{
  "n_head": 6,
  "head_dim": 32,
  "vocab_size": 8192,
  "init_std_qkv": 0.0467,
  "lr_head": 0.00689,
  "warmup_steps": 41,
  "decay_shape": "linear",
  "seq_len": 512,
  "doc_mask": true,
  "train_tokens": 356700000,
  "steps": 5443
}
Each number is 128 + 32 x the weight over the matrix's rms, rounded and kept within 0 to 255. Layers, rows and columns count from 0. Numbers have three digits each.

# layer 7 MLP gate, 1024x192, rms 0.0647, rows 347-395, columns 96-191
114128109171168152056122126130094138150091155119151089168170158087148140151149132074247128060120128125136145126119146077174090106155133141189135135068146120084095098080167150103115136116136114152152113134198149062103128164105153103093130157118115066174130130174126174123145137097198164046
150098141129146137040117125133143133151139173102156121135120161057172156093160109203158129174149078149112073168103083106176168129108053096132093107079130134147148159073117095089125150129143100118066146132156111054107135160088108114100129112123088112159164149120184146196138092089112118086
098100110136145118132096108127142129126122158129166087074146110184109115123118191174108113143137126122069115155175155167132134099136095152124079105135112052123167129121100130124157114173057121075135138132144136138145149128092152107105106077085183069089134098136090090076061163089115177092
105142134101088103145153120159142116125123118186094148094127171145190123092118130147178142157142103149127165204151179128134109123077163143144134161177146134148175167135088081091094147164140167099105166202157195171097091143133046156142118166150107141184146088137120166098145060155133134114
124120159106049152106115111154155115149121079139142145103174129131091085108125177172107191137137205127120078124149129132139129143114174126139140185156123109131088169123159120154138123117143134145123108156123116115153092095115128115177108201084135157133140127122155103125090118161128081113
062139116119126138132117072113173173092080098154049113096142109159113118129134123105164112108116174133141172118155119139146126138179129127071138111093124052113058159157111072101141087143025108111135175141122072177115126202085183126138128114130087121115151225136120127143119118166140071213
079084111056111143152131211155148127141102183102097140111136135084092115101113099109180150139124108151123100094144134128074058072125100134109163190057145139096095081147118157080104136107135173159087138137162157144099103114201150154215122086056072138118099145120087132138190175094098139119
074073151154142099083167143097101104167149149146100143088129107110089121109143129132167109186094160131074175133085120076098127159197078180158108130092119161089068118103084157124107156138159127097103156086143084066112110106181099111153142145155163146122173135065135125103142107158124167144
189105089100112144159105124120075128108135121134165171120194095150149155122157137102143117169151135099104132118102107145116085069156163151084178101112185066101110123134116101097151142173107147130120059102176095157145130127158152178087117129100149143172112126154170053110139148124103108111
131122141213109158077127113133120107096142139132073095053120103132082162072123138138138116068081178133150128143137138119083173142155080136129106197088158124083153184179201155164202135195149127069144108204117162159146144156046127162116144077136087059095098099102170128108150149125156137206
132105128111106133114113144198093139093131102183164138139119173104157156184105122113124173118137063164098103092105127162108104195126134114095157108088064134146141123151093210082105128109130153143132089107178117109157101092136089097137149119121124120096132125149137152101077133138170169126
127158135212149132137114169144143131204123120127138112163111132121138137124058129081147152083120149144178136157175183141126078194135094175135163100101150119165101088141159141057116109165153086061135157134157063206086098124081070072143107146059179142107168130123099150136105127043129134118
100109105114129107118193151081088102168063138115132145136155126126159195089117150098123141112086149117105107127133140170159121149174104179177173102121130106093142117119111152143168096081216182136109167147160113140142097128028078050105094181142102160121186130120112113100165062123168121082
138092113135118116104173130102136141114097147117156166115139128120108143147097114106167060137191115216181107162134145201156083174093136156122174185160138134138156089168128065109095087104102063211106133127169069125147113124182164098083052104073112129105103078129057115040121125153092144093
091092147139139157155107199118095165149151110096098110172129094098240233165138140107105096144112128146113136136152134137127143084185134196126178097121137155111152074160101115110113116182124181104117178161127133178150099137095126076133132092112091158097091103140104086143138143101163075034
122161057157123126131149224135101159125155116110126105118159202172089109126067160157097128079093142131114156049136180118212151139115078118079173109131160142135073190132101123130040095096173214106170096138097130177108140140125101114092185047077121133133141100113117135129115072115157116087
108086059181091094150165126154165111109118135135116130093126109167138169164128105080117165155154183098129176101121142138138091101150068112149135120138099127088111125128151070159109111133159153096155162113121050152121136109182120121103136106090101132112159122140062154090144134087140134129
167147100160088188172133089160101069117144085113123099099143155157048122136163092089113123144092136180102155173130127143168108139158136086026142131090098141115114134133136142125161130128185133114163102094105211141114040145166183124079142142135098173162121174170161123095117114128157084081
096125194163197180099139170097123142116155152134134092166139121147159120099106082092101110130118109130167140095114156124112148110121194148171153095155119134127143139056120094126098083124108142183121182133089086085099094172124085128086143113093188091168161110063076113164183061132203124099
102134227095115085185113153176154084079125188142121114091152103160083122136096161127067122067124045047086188088146168131112086161139088126159123172075130151124115125184128165118100118101112114122075117129102120099108116174136166133132138093094153096095125105103084034172153123143108121141
205089143157147176120089108178090106152127155136143149166134106150099114162148182126135091151160105076086100193164128131111138112106114151125111153104168111154103169119142155111207163164117169127149172186137146039157111160105119124133062089147156137123121098103111143107053079109164097160
134148205103164098113119116092135106084076164133115107140114093135124126169110143139143111208119171166108133141077128065129083147071069104109157150112123131114148112153127145127099077092142138150129187137148119119177115134117195124151135175096168118122181053108132074142099157123138126134
090080098101186187108101158144125102143171106203084110095126111178068104110157107114131113156160098175132092120075127142170075157104179069134135138100108130118181096096099195131089103071101087124152113171109077145111126086101084196093129160125075119137087138075169146152151123119068143094
108167142153194148143134114117170123126104130104182113112144129072130142172128149130119127139059112115134185202141134102087181123119161136121101161078152120118142146123065099041110156147086112137173132131167112171123068180104141103125152122177201103075141107117180126129150094051125100145
127119113166095097118101174179129156090055062137144153169126123101133128159145132129134119157113159131170100095142103124144085151142155084132099094088153096143128143051130117189165167161129147085136173136065182162067109127162148154126122135127094153114087186133155161076148133192142095134
079137113099106103100125098125104128165106159123113098044189158116116148109151077117139160105088140102159112065140105141133084152100167190174150107132122171095129138117158100119132159143186084100130124130178136163056149145117090183145121116104092135155084169124115190111142101109120111197
159166113164081144116219103089148151138078166110104050177202133080051132093129097168183138113193148178112120197096181111101112149135091077120145166116130194137133086132123068112122099105185139106158100118147141131131123147184169134134148153112130151159156109121194147150106126134108064165
114148150182125110123153112087169147141150149168066106088131085148137088156094113150118143181150142112114133057176179152136109117088109097152088131126143142118137145132145165129160158112162122050113190176174087101137100171160101168112131153075139092141146149095149182102114104096147163079
093099094116130093155112172088133178158104208086076114106186147107121178134162116145121112082163135143190060108116168118133158135153130091175085162068120175132169105136172126157143169119132112124146143169141176126191091151124134121191185085102146105118168073132115207104148101076104100118
113118163091112079143112159072161119095139116085158149082128153198109174079189168036163076143119141120121145176137173175107061134143198137150181177153148109148144137192129119124104099143126148130092118143125130148113149105111153095074079155105107087137153133201132123152166113136110130166
069007099105150129148121116101142131102194149158062107097180118109194088086109123123129130150148116100151140117124072157162111095188086121132127205116152098015138123146149139133146146136120180087143081158162092111116154156127130170095162170132125097177151077163151157134081135047113090085
093121117164120156154119145131154109139148136125198167121141158146166119110158102162138090095162137120078126118149192127141148146129143108099108129054171163131172156140202159085115122078130133080102126189087017136150101127147127141134153143151177142124182082135104167157210141166125144131
147113183105153078119070113168119067175050131130135097131124134180127148140126131165102084168115117128075092091125183115091158152116144089135156133095150128143125146121117132120144164158135116109197192103146114108100163125125145119091120092114120141164136108134204137066121094118104180163
117077113095115131159119151113170140112136127136143097090157086123134140080188104119098056152185138151077142164152062160151109130159100136141160130097104138072129150154126063127171140154163122191088152134089127140150121164066091138131176112170151184132155086074131125108176152117140145141
059140132099193113122104093090171157122136128149081091087104087102123104133114170100124148164126163122124073147123127174113168101093090119142135129108087124161150110130128167113177064137083208162106140070121122111119112121136129081193146087088119163147142101150099156150193162109106124107
150115112175102137114069125086124131091140176140134149062139091118125186126135102129097124129166098070106144143109180123098136121118111133130181200110117096154166135060081111176114109189055233161097086123183117142114184135127197128129067153069177121094077170119232042143135147111081108071
152137129117108158075055088121111084124205100128146157132124095116131131125069130136107158102188133083105103213093128104158092099129170168099118138096122152121115200155166151021106130143106109139174091150096106123128117076145136100035135076111091130164104168142161131166159156124152171158
044129087117086114122138117151132148107168168128195155101166132102115138128087102129138090093103150118122083089118177099159108159083064114089138103184172107131111119134160132055101118123130174159162145138179128156138155146145112106144050164173098190118142107094074128128104093116138147100
168093114096099146143072147136121111116065107158136247136131145130077084155173105132116103107123172127119146074100142164087148151155099106097148056116125156173125179163172138110096142096114155072118168106094103082102161126199114139084126148113118131094173107154131080132159114127152164132
140136105195118091135128149177149148153112121111135198091080121128169152086133096151185105091153163085162075177125111130089164148142134142075141155078082101160124150105136143126154162146120174114079095150114146143192142128167116154120119167154112087137119149146125215164151173133182098111
121066110141112138131097123175152101138056136127162041167085158098124154180142187138124132127129155118200077097116188146137145123098073107099137086063082103109139131159121110106070146146071119113095150155126155110163175116131116114109141113084174209151090076127128123160134120083128128147
109107103207108061096126111145092137091114181147161152099179131088135180119140139105139143113072118185109174083088126092114103185155105094130118168139131146135123094149118163168098111165128119148150152132105059133149105140140099079156131120157066125080121112142133160137147123144152131117
133142115149103045121133111133122167094111111122181100128132145118137143101092165121152112195182138108070158080059131134120161133160094128112115024119106091082190150099158099069076185096100104085137159115186103043133148112085068156114137074185123102124141084136116158132099077109108130170
130140145131127169124144177092166066095207107103108096137170147112128112174159131177068131155084165128098099129118139116063161137137141162093155065166126175095136103083102171129137151095121126096153122147161154150108106158099111138108124118092138144166121113119187147165169069128101169121
147140135096148099142147139162169177090168160134117087080069122097084094107151107105172136098127164137137118158137126112135160172093148125057143144111150191141129189179123129079157182171150101118142216134152091060160101117185115117127173128177115140115190124159110173161145102134187101163
123124108119100129130133097128102110043070078151175158155120125138125136074100110147148141135161121149126178123203146141136182054160131142156090144122128159125197122107098070160108145149137133206130133092101110119135179137128107179098103054120139144113148145077081132147100112153056131126
136145073111144108156117089146194161094127175099128151086098113136142096097144066155196163119109093080086078156124155166109171091149130116124102147154143137156072126096189084150152165105170183115168134097185139122127183190132101108137127077087111092169178150110147145165070113132070131106
139112142117193139112176102141125142094094114152095109105129112143159087116182095106072152126122138164096142106122171139138130149115160171092133088111148130101109179116092100085115119178119156175123127149138161079122144132142116148115113143103074063161107114131077086115108092146157146114
118117129037112129133110151139125121128136156125112148140125137142110079147084148134106142124116166108113136148076140143089101167145110096185104121143134172149162112111150127135156084134118146102187117127109124072162159122134161147123148122154100132150130125173141151151116087116173137117
# layer 7 MLP up, 1024x192, rms 0.0688, rows 347-394, columns 96-191
125155067130135122145138109106134115125111143115128087143138095127096124095105068073195132100131075154083128137100077112116077143095059149153065167076094135134134114125111170114170160056151124122105108139125137077098179108118119158118148118139143093134131144117143156200163149138172061091
079118094149149073114121148127189162160079122127098061135123152187127107108122134151113111142083160112140115077098137138116114147175147134118166137157115116144088118128147123166147164144109156044196166120127141143092100054100208114094152161121153128125142116132164162058085159174141104194
138126146129136065117160134113119111172145146075115117116110097125186153099172082139104131075098217142133134111134119096116095157107125140194105137106101134204143186172117155109113059091182097095128142128090087138135045117107103127145119238135109129142055174107050114119101118091167123128
112066116157156067072109154145120139156134129082141195080107126135118129127173124195111173117089172095115136150113144167117167184146072167155130095073185089102138099082203160081197091127121090156099111134183134167134168104161119215087174104175138142110097175143123133139123120118111131128
120087142144109117127153101155145128060165056070113148089116150051098123131165136084112075190176179103080142139163163174138115157115105131120073124111174169127153110122108131197135143110085118118102126115111056131185134094133102109141076119115133077103066133147149079142147174180123113140
151139130100125134140161097110103114099174109148152094149105139144125132130080123162164142146165162138169100136089091122128133144093093114113119081091131119180158085172131155103164119059169054109095171174157104120089123144094086078089125130094130107162151108154113139159167105158156104088
151059125067104167117108164102150116094085197087140082135127146100144093111163185109120096100123109041168156117120139119100082140092146157137187151152156112139110100141093113161100226111123066133132092096131159141119081173069105135119173129128152147160170156090140138176126158137080111135
142146172130136084125134137112207156134104129116152145134111159154160175193124157097144153074081117147106123083138140127090174110090112073137131064141117121126098119086196086142125126099146125155094129130151149145157136158116154150121120114080092127136131128132128145162140130150065107178
150103138186130107098145131138112175183139078164143159110119160137091155135128135160160122133119111111186149125155177147179156076122106147139170085131140102137106109159107172098117134125183126122145174165081105169152113128061155059163175153138094091146127108151197169166105165133091105171
131114137112136104118145181095134137080095066159142115077122150163130112090199121166114138143160096168119152175149130106128157143113185215141090111149127103124094064127074107131112141077181132105144107108129099114075095138118155125117077177086186139127113132153093132066131157132182168052
148119088177186128157144130086133131124151114069130069123081078161169090156102069159116142140119178141122119145122131137172153103105121118119122166118153113108114113121116057178098108149116120121174188146092085109092115153152122141112072125144125152124132122104109157140136152147165155106
125149147104159150113087140081166141123105127090139153154122125075119073069144114125129074114145158121145166083106111133077125078122090125138174151137112126088118195096130116111062098135163108169145137161115081155120089088146150190107133152110171088175131112114146120102087139124131165057
077116119129157141141139110144114139119132132122154120184133162105091211145074154229081164181154090131090131053133167130155114097101129064115135144186101142157177122137142141178214168095093123129158128113174145091128156106124086105100140079157119146147073130184181119134128184118115126123
139119199113148111143097148120136140143119126154117158188151163173174163117182137160159140105136149114134086124193116118136104110158119122095115151155096150143115124121168155115152118051182128154159089169109159133123133159127146118113160175136172167131130161071147155155074125116152111160
140099180144116092157087130140151157140137150140164206092158137160158110170112132198157142144138195141157121087100115105090091139113097157136127130090096095170155128105120123116177140165102136101168147107121154103068146118121085131123160143159145067118126119138111189153136124162091158153
196118091154101189135118155079085145097202133155070082126123114100154130128108117219134116209119166121127137146121153149077138175139039131198103118159135092102105132124135156113092110144153092138110137134141131092166098134186096087052162116095072147099148144133086098165177073120148105146
119120128155103137154103197082111099148144111094096140218109139127096087102084104129114096153142031079158133120067162100084103129177155136179176152134143140149101151149075074101135130161117113089132168157095122169140124184175172082075165121110155170124167129106154144164130179144133142111
113155138143116162115163098110165136075156132130116224133150143120118144085089084197157114101124127130140158201154135089179116088156092170082071145079086134118162112080177111108189145088095104105212115114125158184137146092154162107143149069114122197114118151091139114072119190156108139150
096112163169165065062107182108122153144100164157180184165133171104184137105089112149076133118145062125178130152127128078134153122093188129150104116118145085137133156113081080098057144116155120154117115150145109093074216166112133116160139146096138097189184100156163136109140092117124115187
157121085148106105111144101117118169114130107144083097088143150099136057194144087171143167103141129198142102202115065065174141158115125153114170119158204098120114113092144081187115131199153112107201131175055120116186139106176157146142116110255146104097141077179119086088108044144151140095
147097139120119131092209100147093112148140139154085140103183121141133146141132132147102151072115130167137076114144061105183143153079128135111192190180135102133151152143106144094178108164126085112052161167122142155171157157198157186122048158117126127166151118046131114103147101090116173111
134166097157130153148153069114134132060117111181169109104098129144113099159163088147083110166136104168122215148151162170085109156151157103131088163069149124101150126145120191075138152113102130128163109113161110119126159080105168154092140088091145084104118126075097161119116128143091116089
078155151137100134134160062156133083143155111125129166139145154172092095076091060127154137121068173086153114114166111122110091118171113090131132143117180126106135135085136123067097106150140073159094111104109143157142202091135098148101163114116150122106168153137081111165121100109120133210
140105132137133078098178098149099117156122145151113126139140143107120134107152140165088143124142074178106105073099168122148155164100106135104145083152183110111151150123175111173065150133086140142141161130109123113135130133055102121105137114085149173135114182104092119136146112152174166116
132127138143158111165114081200103064097129126125124189141158139096113168169118162122183118119083137082097141152151198101117155108162121124103203092133199152151088143089102163102124165147159127131192103107142134185095088155066128116180187153128109106093166124150072093124102108056125124105
152129107162099106071073117166120124128164101154106155095150139102146105127118098131139198217095087108167128158177141095160214170088104151146095132159162184121159066124200087096144181148137096119122123094112181042130142080122179162127135121114132111089109088064150153132097093145160146201
124112139131061109151156124150125198116111089118192130112130152160122115108129077115118114107111176161195100135162104111139163141110100106167116113095128120177136129147106102176134120125154142122161170149141109136068126130148124149213107100168113172168116171178183125148132128110176169143
088115168148133129130126130163152154094068192154168106102175103135100133135117170132145201083152081113105095145167065143094181093190134147147111141133180217174138126137128135140084075127060190184142160112223178136108120180129168130108140138087113184134111111156113124093164140110130071136
109123104086110119120144156119185171140079140117091146091160093109167132190142142122129115079137165125110053171139137097148125121171127091088155165097158115108104105120071125142104123094022091093135089148167176141131154144092170109127154110150117168134146121135096180163112081086151107166
196149146108136138119164166141132072153117141233103109107081100141145126141071133058063138078129130085123044170118109073173162111079138144090108107122148104135134119107111117103156148174067125187124128056131132119190140083155108090103061145097122123069168137097065137151090063097111096123
086115129085101134107142186062126062128129187121163162173146137150170119094166122120085105082128097139102119164126014065169108148171081103112147069135130114075098095120122067115146201166138081179159116169117097162180121118163057086124145104128140157081130106114165119157127138117136115133
159152131128127097184163123133140141073145113110094138131218117098122093199098095122144141137151165156121121138131128154088168053084147108175139091188122116164175151103126127162124158179126196137119088165199100095103165096164128109117097142152124154180103173129100158137104092139108155141
038119148169129139135115071125156100112136084103132130135140073144210093171127154206111161142158155115089131130109133117120161137156123161072111140140107117127153155138138096091133128063071132108054127131072144115117098130129100040164141176125129078121125112166143109125149106165121117164
109191148153075219166149104085119148114141164112123151149105167142150087135114132067100111093146092138173115145185196061111087141181150067063160100158154093062161117179082100100044153139063092089119092154194120108168135158124116102145093137143088132158142136136131132088065063089109111141
130177144118103139111115157126107097103160161095179123165127137087147134120146134084105122115127125128174124139102139060105116152112078136109157084124102103151068187065090090121144144131113147124061143147102214110138094085091114147117076115146176127119109054134164121125066113131141118128
103071166143121125069149106159173098135120122220167170141163119157125089109154090139130187132116085216158081148146140148195139125098181112091132099117176140046107099103145146043136143152077068119104144118169174080142170074096170087186147082144100128109111142115082174055154178126152153108
188202094121093172127109153137127112147117101139131098119131108100102129126138161149106138080167152164204144103092144180080077105142114169130132170142095159161156125115102125137135169159082088170116127148123081114136116140168094135114129088141101100125106126047074153104118095136109139133
149122130169132125121123148122173103166079067160117132138135087165101114138136177113098136171079159132074154101153104107124134134134145115140117150131090162150158106101100144168125113172161134157110149133038148147146126103109104111128158115122103121138121173079061131156127124155103178143
144090131133173084091131143183103153111084100119128179160066100118102142122116155175172131177172110143170123198100111125104096152157116107126119167108124147087145102158088094148148075210115137153101144103136150131130142135138075151114096103137110110169084078094116123131166158161151085126
120101150133113116083125156109185094156149100108102170121124116146137120128106116176074103132218159097148077132120160122074156103146067093127129174123110070167118133125156143097153144169092142101124147081152146168111152104099163115123113102139111099157128150138133190112127150141186145155
178159122185128070160162114119169130086099075138134070106062164139204122143121121164143118117156148146110181118108106113070123134123180114147072102090191173133080131102126190174110081147151147123105076095175137106109137127119100092098175143129134129141111114167100162143062169137103137111
080120174138099136108104117155104133165116152106185088059104177145159138128125130135138158133170127079165108120110077161105066123182112160141142124141160097154155126130152125141101112144114114157119130142177101165162086136125140133067149132103176138128133091069080207148105125084144121089
111097144047129141074146146123136164055104113177133171103157127154052125117077098159124082160140083152139126118115083149169157095120120071079164108153110131094145113123109156160148094141130092115124135124140146099123122148135149126137129086114074096093114167147144120170137150142139156104
156173084098104063102142109135131175109109103117155146095109141098120118100064071095199161088139053099127130165186098111150098148113139127101074137119081136094076152140094118167105105107061116130096153114166139115164092124102120140121131128147114166132174051101154148099103161138049106144
125142162167092138153133090131138111165077138114115092120150130165135106108107141075093098161139174179131167098159137122165109058115112070163146097153168157122156122153155127108108130144072092151097098152112130140119112138164140085163040157132134145116123076109149137098116124139093131116
116176137145126137097104124105068127112160111112080112142110158150126132074115142100106147131148067088147097113161119172139080132145107161150151074134121139083137127097154137155161137102108131130095128105057147127134101127145118160171117063185128121066165090105137120134097153098130152123
125150112129109060105100169094110132137149121114072164171150126130094133103106134114109126152098138134166165153106125180117111106047124115152149185152166094137182100188042160105106124082115131088090119095122137087128127170109126130143167132143073067112204161140151104156095163148153132189
160104108128080150147135116096151150136100141172053102142144131105099105112160145063183148161100146140119152100143090124136122133154125105118084106152061110095055139177142108116143158139124148128076131158119151185153153130133107095162157160085079153145139108119057131083104112141184131141
# layer 7 MLP down (transposed), 1024x192, rms 0.0668, rows 347-394, columns 96-191
195091169170094098132139114140114162105095116149093170149054167172124047140131154139116126130167127132155074183152136134142106185141094132116092120174148135123066117125110154130118181196164144129114106101138155113175126094114148088159140148120187121136116099079103136087117110156133166150
165155099072134096131144170143112115107128161165189116076126139111080133121132170115131074125159106114116126133146182137076120136227165108088152159107101127067132158125178063178147099130118139127211102091144120105127087128125098146087139143046133145116120141143133064037127123189101137122
122149136144134186145141096119160171090205097114127200108111141159174147191142061146156125068111143112121162148191151126182190150148187067094141124130112159147181095112110113143113132116100138159140084151130178136110100095048139128123119126198122127135134031128157086077077132086090148157
093158144060079136111154129152138212124110158152167123114179124133169131157090127189119140159124151148100123108166128133156148088105174106145121156150113108127163117121105071094122123119115100130170151119085024158119107153152164088107123131191063142126161152086144118126080135125187093135
130101128150066113049091180138155144176080122156096032191142107117137173142177094107181132125090129173214162099119094101101117130060112128148115172109124131168107111084130097161161142139141107130111154079111120127161177109154085126167122135130119112152091104175138156156119145121119076176
147142117076102054107092099051061100118079041103074150142146104049109087097158143120115136125170091142072140150148082139135158079135145142140093214119116142102152131117152046082085115120111079096133158105111145146096122144121135107111168078140099106099115100117156143145110129121141105093
156154031100082118138170148089127087128132173150139149122129103136173177167105070136128097113140125093176117126130143137149131151101201195136122118162064114084127159118104102131083137105119167136167087087174035097108146104191094110107137132115131187114092184093145114141156104129114108164
116078122141130119134052122133182118096150081190117111114073139138149105137129095079141142146113152112092122111098132120101107090104153148156112192193140111116082156151064177165154110115171145095170119123110049126140077118183101122090198145153132143158128138126140172083124129110151123089
079131128167171141148160123101112086130138091089119107196181100146034081092190141136077141155109115144123108114153135130115180176127156177143084167157147126117151092089138157132088133117185125127120057169171094241122131143163145168163148151182196137078078171073109134083072116153107099126
171104161140167092138138168078173146095115136119176139097110210118119154088127130158107127122159042119102149134149172141152077156096126135140094124147094129161108090126071120091037113067128156184108101110112145137071113132120055079096196127129130142191128129114145111106105108153134181130
115126133096100131107136156149148147085175152171142066096114121097072115135130093136117143091177138126151117158170104145141125154106123145138075145136117154147134070081202154106177155157113129172049132077152120132202060087158142135141099109159106153115167138144103153086109170102098107116
164120115143180114107161072102149200139129082171116138102149137145147101094144092095174112118193142134121112139122141131099103229151035141093090037097111067127074125118135119131103121128127109120138148104173150138094156122080122133089165173126116158087101190152124158116107156125196130071
104062121154145146149078139114115172146116167112120106133161149144107120138175159053162166153124083100094140195105146123123186101139131153093165148150127104146169110120112136151154089123105096143145102128124118101134093081108108091175164059152052106102142177062167151066119077213159132112
119139104139141176103113087102181142110165148126166145074114136124079166045154145117124122140111128096085138169164111055091174172144122049112154160152102173136136106098150147154129120120141141080171107098145090099123145078124118139142121118104159139142164153090115180088085089165121145135
139104137132097141146081128194163063176126175110139115121196158166111031145137167103156114116124165160169146144126144135163141177148199097124137156142116151188135148085176156108174127141129071132139103093154109185134136161126117141116159126142148097094151156121103150154097151116081099175
073091043124080109151111212192135134113169134092113111132099199107160151142097165147145117071095132141229187095173181143157103168072133120190104176154086157137119144140133131214112193111161141191102079157155139165136137088082169174117105122069153135218138095133125122103165140151104174103
129077104159106149142085127117106144121114171093092133137109085118144072092116121166111152154160099132121179123124090166128145160129116131169099139131127084161139103136088152121129124104187214086110170114130096141117137210121085122075130093175133128118114078083182142114051194114095143147
145095140214143124082140124152164146123136171139136166160122089128161130149087117143195164072102166099112125173148104108140170121118179133153133182085103128158162058130127062129122096162110165107144105144174127146165209107100107075138146116138186133121140109113101052148189165167035180147
153073207130118124128136123121083141115170132161107136115104088148093172143120155095152077162168100103153124162082118051131132200131160149178103162118176139107145156113088076124147132176121110124125132130141108149103149182153141097152164099142098121106045060014150155145098117108136136103
037108108144099144105119092179131137155076079102168123069066162050170089152097118092095172127122183138124138191156125155102174155144091122152149098165158134091109136116146194137135159129161123165130135180143093163221218129164135167161046119147187129159168099084165094116050151063068212162
144065131128117120128087108117113129103131165139059174186149130104123145154099101112178130144169081135173122108117114094091194116139143071116142063163165073129138157131078107079090109132126136107111213149106125147072124124081148167125084128141126169136142085126131154126156133153144111149
147142132162147117108091133081139161110101167139087147154137121122110128137159101136148122104088120124085189190080138130124135119152127105163149107132079130074140130142113096141098136114088116149159131108166124164114135172106157085089100154147056158138104107190159166226138082079111141143
129119097101143079108152129116099105151078086115143096113086149105162142123163113094081198117134141121119166107097110134131182152130149112138126143102126145135152140111127097157123084124136106139154124193164181108173137113120162099116127134112160210133085126180168116081086119065191137127
111169142143136151121145138134109138064118113115073139136133144123098133140136155132133104158124143058124138120084161098155153169075116118095158114113095120106082097076142157091156168127144179092151168061147150155155132110143136119113070126130143160118074113174122161081112140076126185162
113098129080109162061217053083172117158179138116141130070132100116142126130121145149103129165117130139156176110167068140125111174143156125125176184152148128166104125179110197141133130112167116135129172172160139059119109131171127084141066224131121147170139044165134139133171114070123198164
142121111067113103101176136108103170157092111091141208134137118163158162088144205143134076108128182111081126095116106150153082132122108089137175131111079148126152172096137146152127146094155196095123149085192138155098142113129099127084117165156132096133117083121112128116130177142112098168
146140158147079145138188159148163140093158157103080096101116144120112100106126152142117126145148120170150104142115186153134078168176137156133177235165106141193086131122101083129114095172174108057139136142148177074088119140161123108098135179113148112079184126113155158105150169188156091172
193086082107095138146091113189113106136162135099048134112119117118110113069103112120179134066133124132182106117141118074168165112178165123118179102107153141140186091138135187158191072174167142163150175141147149145145135057125110115140119112190103047123113086180120152075057101123138134156
142135130116137084168126202113117177119174073119113085099151142154164151135133123174120102088129101155142166113126091129143081135131119128121091168136113127060048160152114092168108109089114100138055127082156098082108115147084065066100116120091109116101120149145140218139103155104110052154
128114112178098208137121084137157153150131137127099073191169150107157110169108169120168097100160174115075143051172115109120160155185139166098118158088122152139135176097134100148077133079077062120115100198134077137052104152146122075166123145084137129152134117146134123127182095206141142093
114099168193130132126093144122113111137144140104118152060119155113125153077151111108165094096105167095101121149130083123152196130170136138165078143120123149058127123112145045151112133098127141154113096111132133146153135146146140106145090098107066167137084121091151095118154104111149118125
105096095153110161204168108093096162178136088202198128116133134147133105128087133147156142190133154157134138147132128126098150174195156087094078180128132123099139162146151126101085130112173096136133077101134153145095137147125118117090076145114100144141122152119090099137108119147156127047
142156094126103144100110139160156134133028111168138084107137179102181172132165138129149117116175130180100128154185138086176134148098091116147137091104133145208095171141177109144111192150105148122138116186114116206127170081129128097130162156115123070152146083121100145092133093110102127107
116109162161112137126125122116098194143127140145115149137168171102129152129162159128141118123135128144038104126140172193131116149123129163148130145104094147153165130126110154127083100163128118151106138128118172120105123135109100112151192129114100140145159157085112127105115130165157127115
143137167111125115116160101124176158123133074107085081099121126080147154168165131138190123132131176138156162152072099170177129069141127044126118099204171135180096085138154074093112140110121122105105149105141195149138130141123162131153131153122177195141116098133124154128150151144168143103
148149137116138101149155161115146113172175067163137137134147086089090167144095150158080104133102102102175086105125163109151102126175138136119183127135155096137142180099159120167147122146114089127083092128088141058098129164126158143126136192156130107161099144120070138125126052169138090156
169126179134128129142156062103095140084137155152124174029160143138131167115150085163136095081193147120116059189097139127144157162066065106095097182166181097101138131081122114144077172065139142148121136115113089094188110128169135116124123200099150130116141110110139103194138105172166106127
107123122161070122078149137186142076181219121144090093162143078146071146153155096128070198192136124166092160133163121092132149137120096162117099158125117061140180149125159141123126143117195147076135167125126190121160177095094168088147124112141082170131136137127078114109092151109128100139
125141140180169108093090100185155155157161036154107147132119125143146104115118133072133140126133090121082127186134117157095109157121121026157180158133156141108047094146124165087128124117155167150140104061085118159147104102183080142094125092214091152068089169128213121156164140130138097100
118083150211129115144147112114127139146145154107135144149068110115128115135103168177124148107127127101161113107111101102131113105133090122119134114129112116058060141151093120133113060180088110110133105074096129151083196138114166159136111114132121188141095139096156121167135158147193105119
137113131182121183097086094153115137073090150109129095122114148107171112130125076097107049158176179106126128155141141082154115159131100108152166122079155113097104184100100159107104098097118133151085150137125160191123159107101125095168111068101145111123113125134107097115123159155145143084
161095121123111112116187168101076101133165109108117062146111101191118167146161131054143134121151160132157121145104118180107096081084120124143148067091125077085100086105100107091089149084123166143106110162119147101038149126152046154083109166129183086159086180111132123186177153176137133072
140129152090123137136109160098153145084103131167096164119119125090117171071120094149086145112196094134183143142112159117174140128125163120062154132101056069168100041154093136174147175129067116159110138132103154065180169123127179136096102130115070134129055101111180088135160097115160110104
176163120159161053139090115153149154113066147119155193113108095106120149133145156100158134036116137132157119135158130082135099150161051108145107130114132163105199130110153091149109172119124166083114102143085088147117097185167133142106100100182215138103104095101159149107092118121111169108
151150116111131125072075139067098134175129127136134202132140124120169102105141102122068116126118134105107172081103113127143141167095104106120119078189125169194158077081166160087129080145139107151099091126180185099105138134132169123104124129058104112141085085098185167148123150121116176152
143120144152107126136114153072145180092090115136157130122117122109106136114149101115095136137187117116080154138169073164143103147135068108138136065157094122145092069163098139120133121141144077122191113099074102088113108123109171106154188138035142169108130122105158089133144162202142137135
169103128106122072141084172181151051131160120134043102135066189093174122212140062115116090040133108111122133158154143182137130097094186126168125123172092018121168196199122131106096124111139160132110091105135147124149127141169114149131091125145143133113152104167110179158131128122130101125
159133190132137106088152139121107068175117159182113109107112197129144156184127097020103125108152097139100138119149125136128152180099114187128134098097115155076169160132096159098143126146173056168131119109100071101129095134166096143142131115146130131140099128105093133164153101118135148133